Weights of a small transformer language model.
Size: width 128, MLP 320 SwiGLU, vocabulary 1024, 1.64M parameters.
Architecture: rotary positions, no biases in attention or MLP, untied embeddings.
Training: a variant of Adam for these matrices, 138M tokens.
Each number is 128 + 24 x the weight over the matrix's rms, rounded and kept within 0 to 255. Layers, rows and columns count from 0. Numbers have three digits each.

# layer 2 attention value, 64x128, rms 0.0555, rows 56-63, columns 0-31
097132134106143172164098120154105138137117141124135171136124132141139132121139150161154100124133
141113101094109131169107135166108140120179128109146132094112127116135138125089092144153114207123
125102146091145121130093152144140104149185128126136115172158121159138159133119113159127118128171
119141123180102095120154153161115140123148160146144162106116162133135128126144106128115121153125
103129136133120117177145128130082108071103145149126124125113130129131101132109124134143101073123
121123152129107118156177109116172096122053122137144151164133135115144147113114157136150176113099
119171107150130113100158124146116182116127139105130120096136104144147131127149101137125127130118
131134140140091160098144158154121071158119106074145166109096110088102130127138096116121110122101
# layer 2 attention output (transposed), 128x128, rms 0.0584, rows 88-95,120-127, columns 0-31
150140160147150143146145132128130167137109167144175113118127211120134136108178137158143153145123
114108127140135114120119119160162139122124152122123121153134191114139136142133123117138103148099
118141124150129145098140145139111143135122172128168156164123172095143167085120146151110093126143
104104133156158181127159139085120170155119096146114137129118089079146122220096130163141147109128
132145154100100096127129117152161158107110178190150129138140119161129113084126119134076147187136
127078138106130135102140124128147121127129122117093097165139123125096098120179149174150183161144
130095104090123141151166090135134112179139102118132133130122138089119150144105117166145097122160
128159172157155175140112102098118162134096117157153143095147200156144112164107096133144142128118
172136120096151103137153110147148092149135093122154123139119114143117121127139132119147148100120
169148132152156132123135120128101126129116157163141124142138155142115147131126134103121138120101
096105155113143126124137119151152117138144137122136114125138169143141127072132125116133180160106
142152115116084131112128150122111110115110137129108121137113153132144106201096104134101090131135
065123136104155149106116126156134105151139139099122131117129144150156115124085121151118118133119
117121124140154156116143163116130145179155137117135129149093128101130113141113125131134137102110
160120110165134118137120105125154117149135069126137123136155138139120158145125151044144139136154
103131087117135082138122130132114122128128139131141117177129111158109104156130130121112148107145
# layer 2 MLP gate, 320x128, rms 0.0771, rows 0-55, columns 0-31
073151128079097148085156113171113151144132082110156134190100100108183112127149120077094153118118
155121104109131156088112104145135141129132133156166104151141103144138125151105147122090118114105
100136132137112122143102146161121112157132113151128139136122103138097151082148086110096119151113
148126098151134157109136168137119111113146132145137133132117116137192146108139124139169106125139
084122052129142117105140114098138133103155104140170161093088078096078123137088126123116124121107
162152124113111142107093129125105118169114137139167093120131121072158140110088133129111119088116
114162126132114114124104139132098119120148125151107133140100108148134118130129162118117161117170
109148129137119081125148107154117128147102130149097090128094152168139120087103150077096119103110
141122093116130086120129120112122166159114147131121094112150136119095113143110147107120075158132
127151133106119100133117150111121104133141126124108126113113117145135159142119126118128115104132
118098123098165162093086139184145109131103124155122123150174123104153137127097137107081157083067
145161089122125084162124126151117152151143144131123119132112162116145114117111113119161136122141
119113096138128167133139138143154113083120142129148136103169138106122159127123153107135134129122
119166153138146115146141113128144109104117117178142124131161119102121152134191119140159123140173
135099118116136139083112155143129148130138140155121090149141125113134130103145146143134124101120
139174106137129107142130139094078148147156136129145110113108128142138154144188120106141179164156
123136133120088119122138102139161129127126151137135089123141158161130087129104105118115096124140
117141128110160097130151148118131158130155133107111120157118089124152132115105113100133072131123
114133117137140124117102132124113156133069105126145119145112133154135148117132134124107130103134
133142114157080113130116135137140153161095078092151179166125116079143145076116144117137168128112
130144096130130134092108121140113135112118112115111135137089127133126166069137128146146119141161
145132112138132135086197120121101147137106118135143132111118096168161123131135150126107136147155
132147119097123148096127178129094149121124105167134116109132122101119162100160116142165134108183
139159138119103106102083157114160120127125135115106085183126130118176143116140124129130166117134
052154141073129095127133144149133150130093150125150119161156126135098129075154129139085123065120
144113160138144121106152100143123126130119090132125130137121175145157173118137132150145170089113
146155147143139129090167091109124142130154176125132164121112115112105156130161139114154205112147
094165150169117147165155129122148127077153150120132142142144100109138118122125139137124130072080
156143133150147109134091106128107142138136143116146132117114110133111147130131130110116099116111
117167122170119140135144103085146126107120140126097147164104146094167166123127142103119135120137
101168080179203092105120154145133111110160079144070138120131153087113129125161093148135110145127
099127100127117148082174139126202115105133075127144125125073112162095138136134144139135126141088
088136084179135124171126109150172175107155114108163148087130146160136138100098162128142122096144
154163092141128119150121074160148114139104147139133143103110103128112105100074116126142084079148
066154120128137115152150138113109162133107157140143125163106117148133147118118184127129182111146
150137137117125141085153124164115090126161123124128178164136119155129128115125132126148174148126
095161118102155063151111139112109159126136124108143163129114135147105156142100184130134135129150
101124092102103107137135147106108144149104160136139160133112123143084107118098124112058143180139
101108073105139121114138115115150133158120122160145140131137127138143087109099165121114121091138
081147124185145149145136137134165116076127136112123082137099117128173141104120131133154110066112
093156123139084102181126118132150125076171126133145120122122164164132153158135086131132135084158
104120103139076077143164109154110121118094109136147143108116138121109103161117108135065099151130
128152127113159138125163147106122193138148137103137120154123102115165148099110126091105112125169
158124109121115145103167164148083122130141135129131099160098119107136100109133124103140123116181
123111103096112109122139154144143117144113106119102141114102154165129152100116082146172156136144
105102103149164113151148164068140064139110100096119132102107121119113148115087164122124149108122
140199142160123137157189123153081142145104131153137173110150122155172128137147137120089127071131
145121158160107130134119138121123137127118147065113139124126139134103182071138098151169136126183
128115145106131117120170144120123113105152129126084123145141144113102200133153157097135135116143
104159129097108085108107151152117139127087149129101159156133134145136137110100143130135105087117
109085131135081088118186156109087122160105141095148132126123167166149143152078108135161125108114
126095096072153153114131150137130098122141076140134151135103120143121105106121131132125099104146
131129099124145091092096129111131187097170139106108092062122109140128134092083120137141130135140
110093112117158112111108095118132171111116124132141130161126161163106147118098164131113152133102
110132103117108142122172122123161140133128074151098126116161137137145126105105122117099165136106
095116070102125118159118141148091177115124139142135074150120123081081137097133119106120161114168
# layer 2 MLP up, 320x128, rms 0.0722, rows 0-55, columns 0-31
154152143150151086141118110125128102110070154121074147139135136113149122123124156171140118108112
116139108162103131150124144132106125128164133137139138124128107110132122142143104134111105090114
091157143144149164143122125108102079147137114112128152129085174135121117124144144110138098112119
162125133116151177140127126109091107138141138132127141145112141162174118143154123148156108149129
114141114089135115197122160120164128095143156126132083130176143113173116130128109162103137112111
176140140146129149120120052150151131104116170077122101119120122118128144097168129164173114116078
123188125121171126136147128109104141106155142141113139166123120097148136097149148114096165130153
142132140151104096150166085163098095115114125142119063120126170144131109127116142075122109114135
139113089117120113156140112113132073143157114114119160135090130167143092092134096083139111146097
102119150122126126155132151114120125122083133090121146130122120090137149116134144137131133108118
121138145119131190127116113097140141136149128079121136154086135166090140121166129087153145157169
146141098114132123150100104140127153155168147124145099152117151090143102145131120116153143139136
122140092136112141135146078150142068133109134153131130142114131120135109153123093134124115106128
107141094159146137163129121157148139098150082107128175077128121172144103120116099132135119173132
136149103107128128157119132134122118117105102104102134102078107149106144110168135127119108137123
138106167151131109096167103113121135140129085099141140135171141112139129115095130194111088131130
103165141154106141106113112146120126110112160121142094128114130126108084116136154129129113147138
145076123098142086144133129096140110125125155116150079142155071124167127139096128112129092086144
202105136125093134100135100196171140110102092121138113100142122126127123138137152138128086174153
206170105185129152127136088138066154131138121109122159108152138146177156129134117151135113134154
150131130117117128103100149132124131130114111123125127150153160095121125111149130147163123120120
141135146142119139121187122111113129141128151140133119106124113147137118166143132124132147171143
129130130093140112115141126102099133132099115138156132135137117094100109123184093150103166157164
161136129119152156089138097152099117165173129125111117093144158153173141119145133152140142156173
146188158139133142138190098122099169111146104132099172123133169126104106166127160113116149120121
103102145130085148122130109114127120121107158140143112093140147089172122123132134145112144095118
108086137110156147142130102127153123145101110134138154139108143189146084147111142125117136171093
132141132072069111117162105092125151136130141152096128079154117076223114129164129126165110121132
102142117107123104102128103122135102146126068144120149167150118132086110126104145179129134161141
125127130138129166138123116093137105092142121128098126127144159079173148158141136103122132130165
115126146093155127121073151122148132157151115149139131140105123136090167120103181108090148108148
071106087138159116141141155092148152165099109140105130145102101109111132127116130126136182114103
082148132095065143148124121121131119120136170129157144064130145174136098109119134178110102087098
096129136104102109088130160117139164129148098126134139158129146124145150140118140144126151151117
100154150149134122140152132146109128145118156124148112158130119136140129149119170132155177146135
143105124118171135145143139104131101138140125137078174080151172120133167122101097061171088090149
134105116100101164112083149131130118116116137109141129154123120126128133122124100133104148132139
103096097109131124127129180196128104084106106130140132107151134103164154135125120127100120136084
125138152144098119126145147135103154102118147086102135133084127152135178100131112101147137145115
128147127122123134145143144148125161133124117149131161116118168184053104111154079129086154144133
093116148129144137131113203118090138101138147127156123123114122088145143115154135109167147160103
146065120130131128162140115101146137168127141150134095166148129124154137149148194114185134123097
138120160111153147156149145102118158137178122106146142154146122115156122131122106114097109165168
132085088166117123115168153091126116120139129140127153111150129176135133099135114144134135150097
122141092154098146158139117141111162133102129121124078164115147146124143134173121131155164130118
145120095162206109147142146089116133089119088110113124105113143123106156151105147147101101123131
121154142116169116110118082105174090145126120103121103183129113130142160116166169094176126087124
109130133161133192162147146118127143111156084148178110107128121117167150149129150189136126114071
139152081141126093161139102142154136109116130117130161142123127094145114129109145096100113093182
127093093165142147145165113123137139125150099110153122099111124117129095118150128103112128170137
134145125096156099128108099118133121120129163150109126152127111100097147101138123176110126132144
127097143118137148126106072152137124087120112120129139115137127128153166139125113128183149115117
112090149098133093115141131112108135155118121102116139124129122155109143106119121099145142157169
112168120057120111112138135149160114149088165111123106148116083124133079127135117137109121137144
174091101141126107162115148112138085152084146156160066152114114130092102136107112091162079119104
104182137139132114131118145129150104130060144142123145210158115117159145159126124119124138124173
# layer 2 MLP down (transposed), 320x128, rms 0.0719, rows 0-55, columns 0-31
176168122138135112172138136132149133144109119129099134158124076108110133113114143125090129128124
136112138130110106083107125132110142118087139134199140140125113123115137188143168138127137165115
149128132133136122101115125126079132157148150173138147114146116110113118078148104095150110115162
199159141087099112136136086096132116154130137098126125132146104145127103147121087100103091163118
112133140120101118089131156130179135108107126081156163133118147111152134085122121146147161119115
119136159177127150096094136111130148129128139084091100142143133103072148192153096128088085135112
130103155101152119156158159167126086145110108126113150131116160134141086186130118143162141132119
124115138144134133129117076125135124129117119159097110121145254137117102176127134089151117134134
082132124100179110071137142118139146151123136141095096136160054129125156084136127137140199121155
130132136133157136136142130148109126111122138131081118114108153137110149119124109158108098114117
120138081119141120107106108140126132112155105143097107120156076126152138113086127148097101070081
140100129093146153135100083105138158107118152112167119116127113099134108190150137116153138155114
119090134081114117122151106140113129171089140100123156143157127167134120126114142092149157141123
129103154131128079141139124109140104120089175122136173162118101100130166086133128133128095102138
140111126110108149086110151130131139105156123137165120139138128150115156117111112131146170125124
133162051101152115154116137139144156107133126130093115137132143125123118064181127133118187125139
146111125109122083156120125102132160132133126137153122154122103125113154200141150162085126141086
128113121111157111138104142098138158124107167097132147063133157123140133164144150139131138123098
111097106108127122137086111074122143102118123143077120085107073156119147115114156131110151105139
151118136129132137146125114156131104119112088178094107166147096151126127068171073149162124144181
136112160134129099084148121081132116124098152119154136182139159119120085196140116122132121145124
122116128147119126188156133099125098116098127142148139136156140108088136197167114107126123111114
144130126189126096138107109184148122114115146129098160174178101139151139123092152173137151156126
108137123103124125126126128142155126151123138124160123150146132118070131155137127108095090135108
103122114115140122114161105157121086156104113097175110117099147104138082127118091102158115134138
115140133089148119127137140112129149147185145124135139134139166151160134199103099150127111151136
147159118123148119112150133084138154131136104144169164152132144140136125168129128116120158093118
138135175104155155124150145126116150104129116100063160129169113154106147050160123146116136162153
110097103116091115136105133130127118126148096098017131160132138117125138107121128104121137109144
139127123104120139146121097104129114145106143159119142147121215119128126210119128112122141119145
124121094129171102141162125138056114096164142119082118123148146129132145196152126166119124127155
128174094098153110188144119105194103134135134147166123115148141159149109122129121089165134156106
154113157158114149116147124133109116161118115145146111171194106105143156223143124172133159130136
101099102144132101128100130157123155082138159139108115126064137132138125054108132131143114140124
191142122152139129140133101134111119119147173101154164117136168087129095202144130092162135133140
068131172160124101185141153077105122099097128139187109109114105137116133126148110155088152135099
135124134127135126112130121124086140151087136112117159129132060127169136092163152130109135133123
142143147100114139148140106137106122149149160121120121088150124150115142113154171110127128113161
097120098108097109110143128129125162135104145127072107177117141128120114097125148123107141123135
128143090167094167128137134122132108125142138102106110151146138130132120078127148119114129134104
071102136127141118147106116152110143122136164114113138117101114149120120113127108084126129134142
085142190115114125090130158133120108102136139110136134134137162115152127101139149100079145116104
143122120145125117161148181120139104153181138140173118166156146111129130174097120137131133147154
153090085140090127130130131099126140139100120133180151138092062110128134070115145104145163155149
136063113154138128110110142160103156122169152087217142123109165117128157097099144111128130131150
124142117150090132106174172149150159161100131174173151102105138090171121242134136142079110111153
145093126141109087110110148121144139139144073134122159114104129139127103075146109110104137145131
135118087128126154167116136111128147155135095109083114127141106124165111116110083119088138131129
172134111158115134123106133140176117138141132084128108065146139141087154186134118143114096109108
062113136131118117108122127120115146115114126138109132153146104158135119092112139141146102104104
126156140126161085098127139134125120111143138169089120122136100106125119074137127126073095127146
103136141141144164125129073157130132139108129114085116145115195138142162210112100083135127147112
144141142099120121148094154077173095122137146167118118106140117156117157147110138122133122126102
137162140152127133122121143128117114094069096132153153102102090125126147049130147167096127154138
112118085111121179112120120127146055147115114098137134146130123127117110091111138139154129134147
108133142126115131118151127094106123156102103105123118090107147105144138157147134193117124161088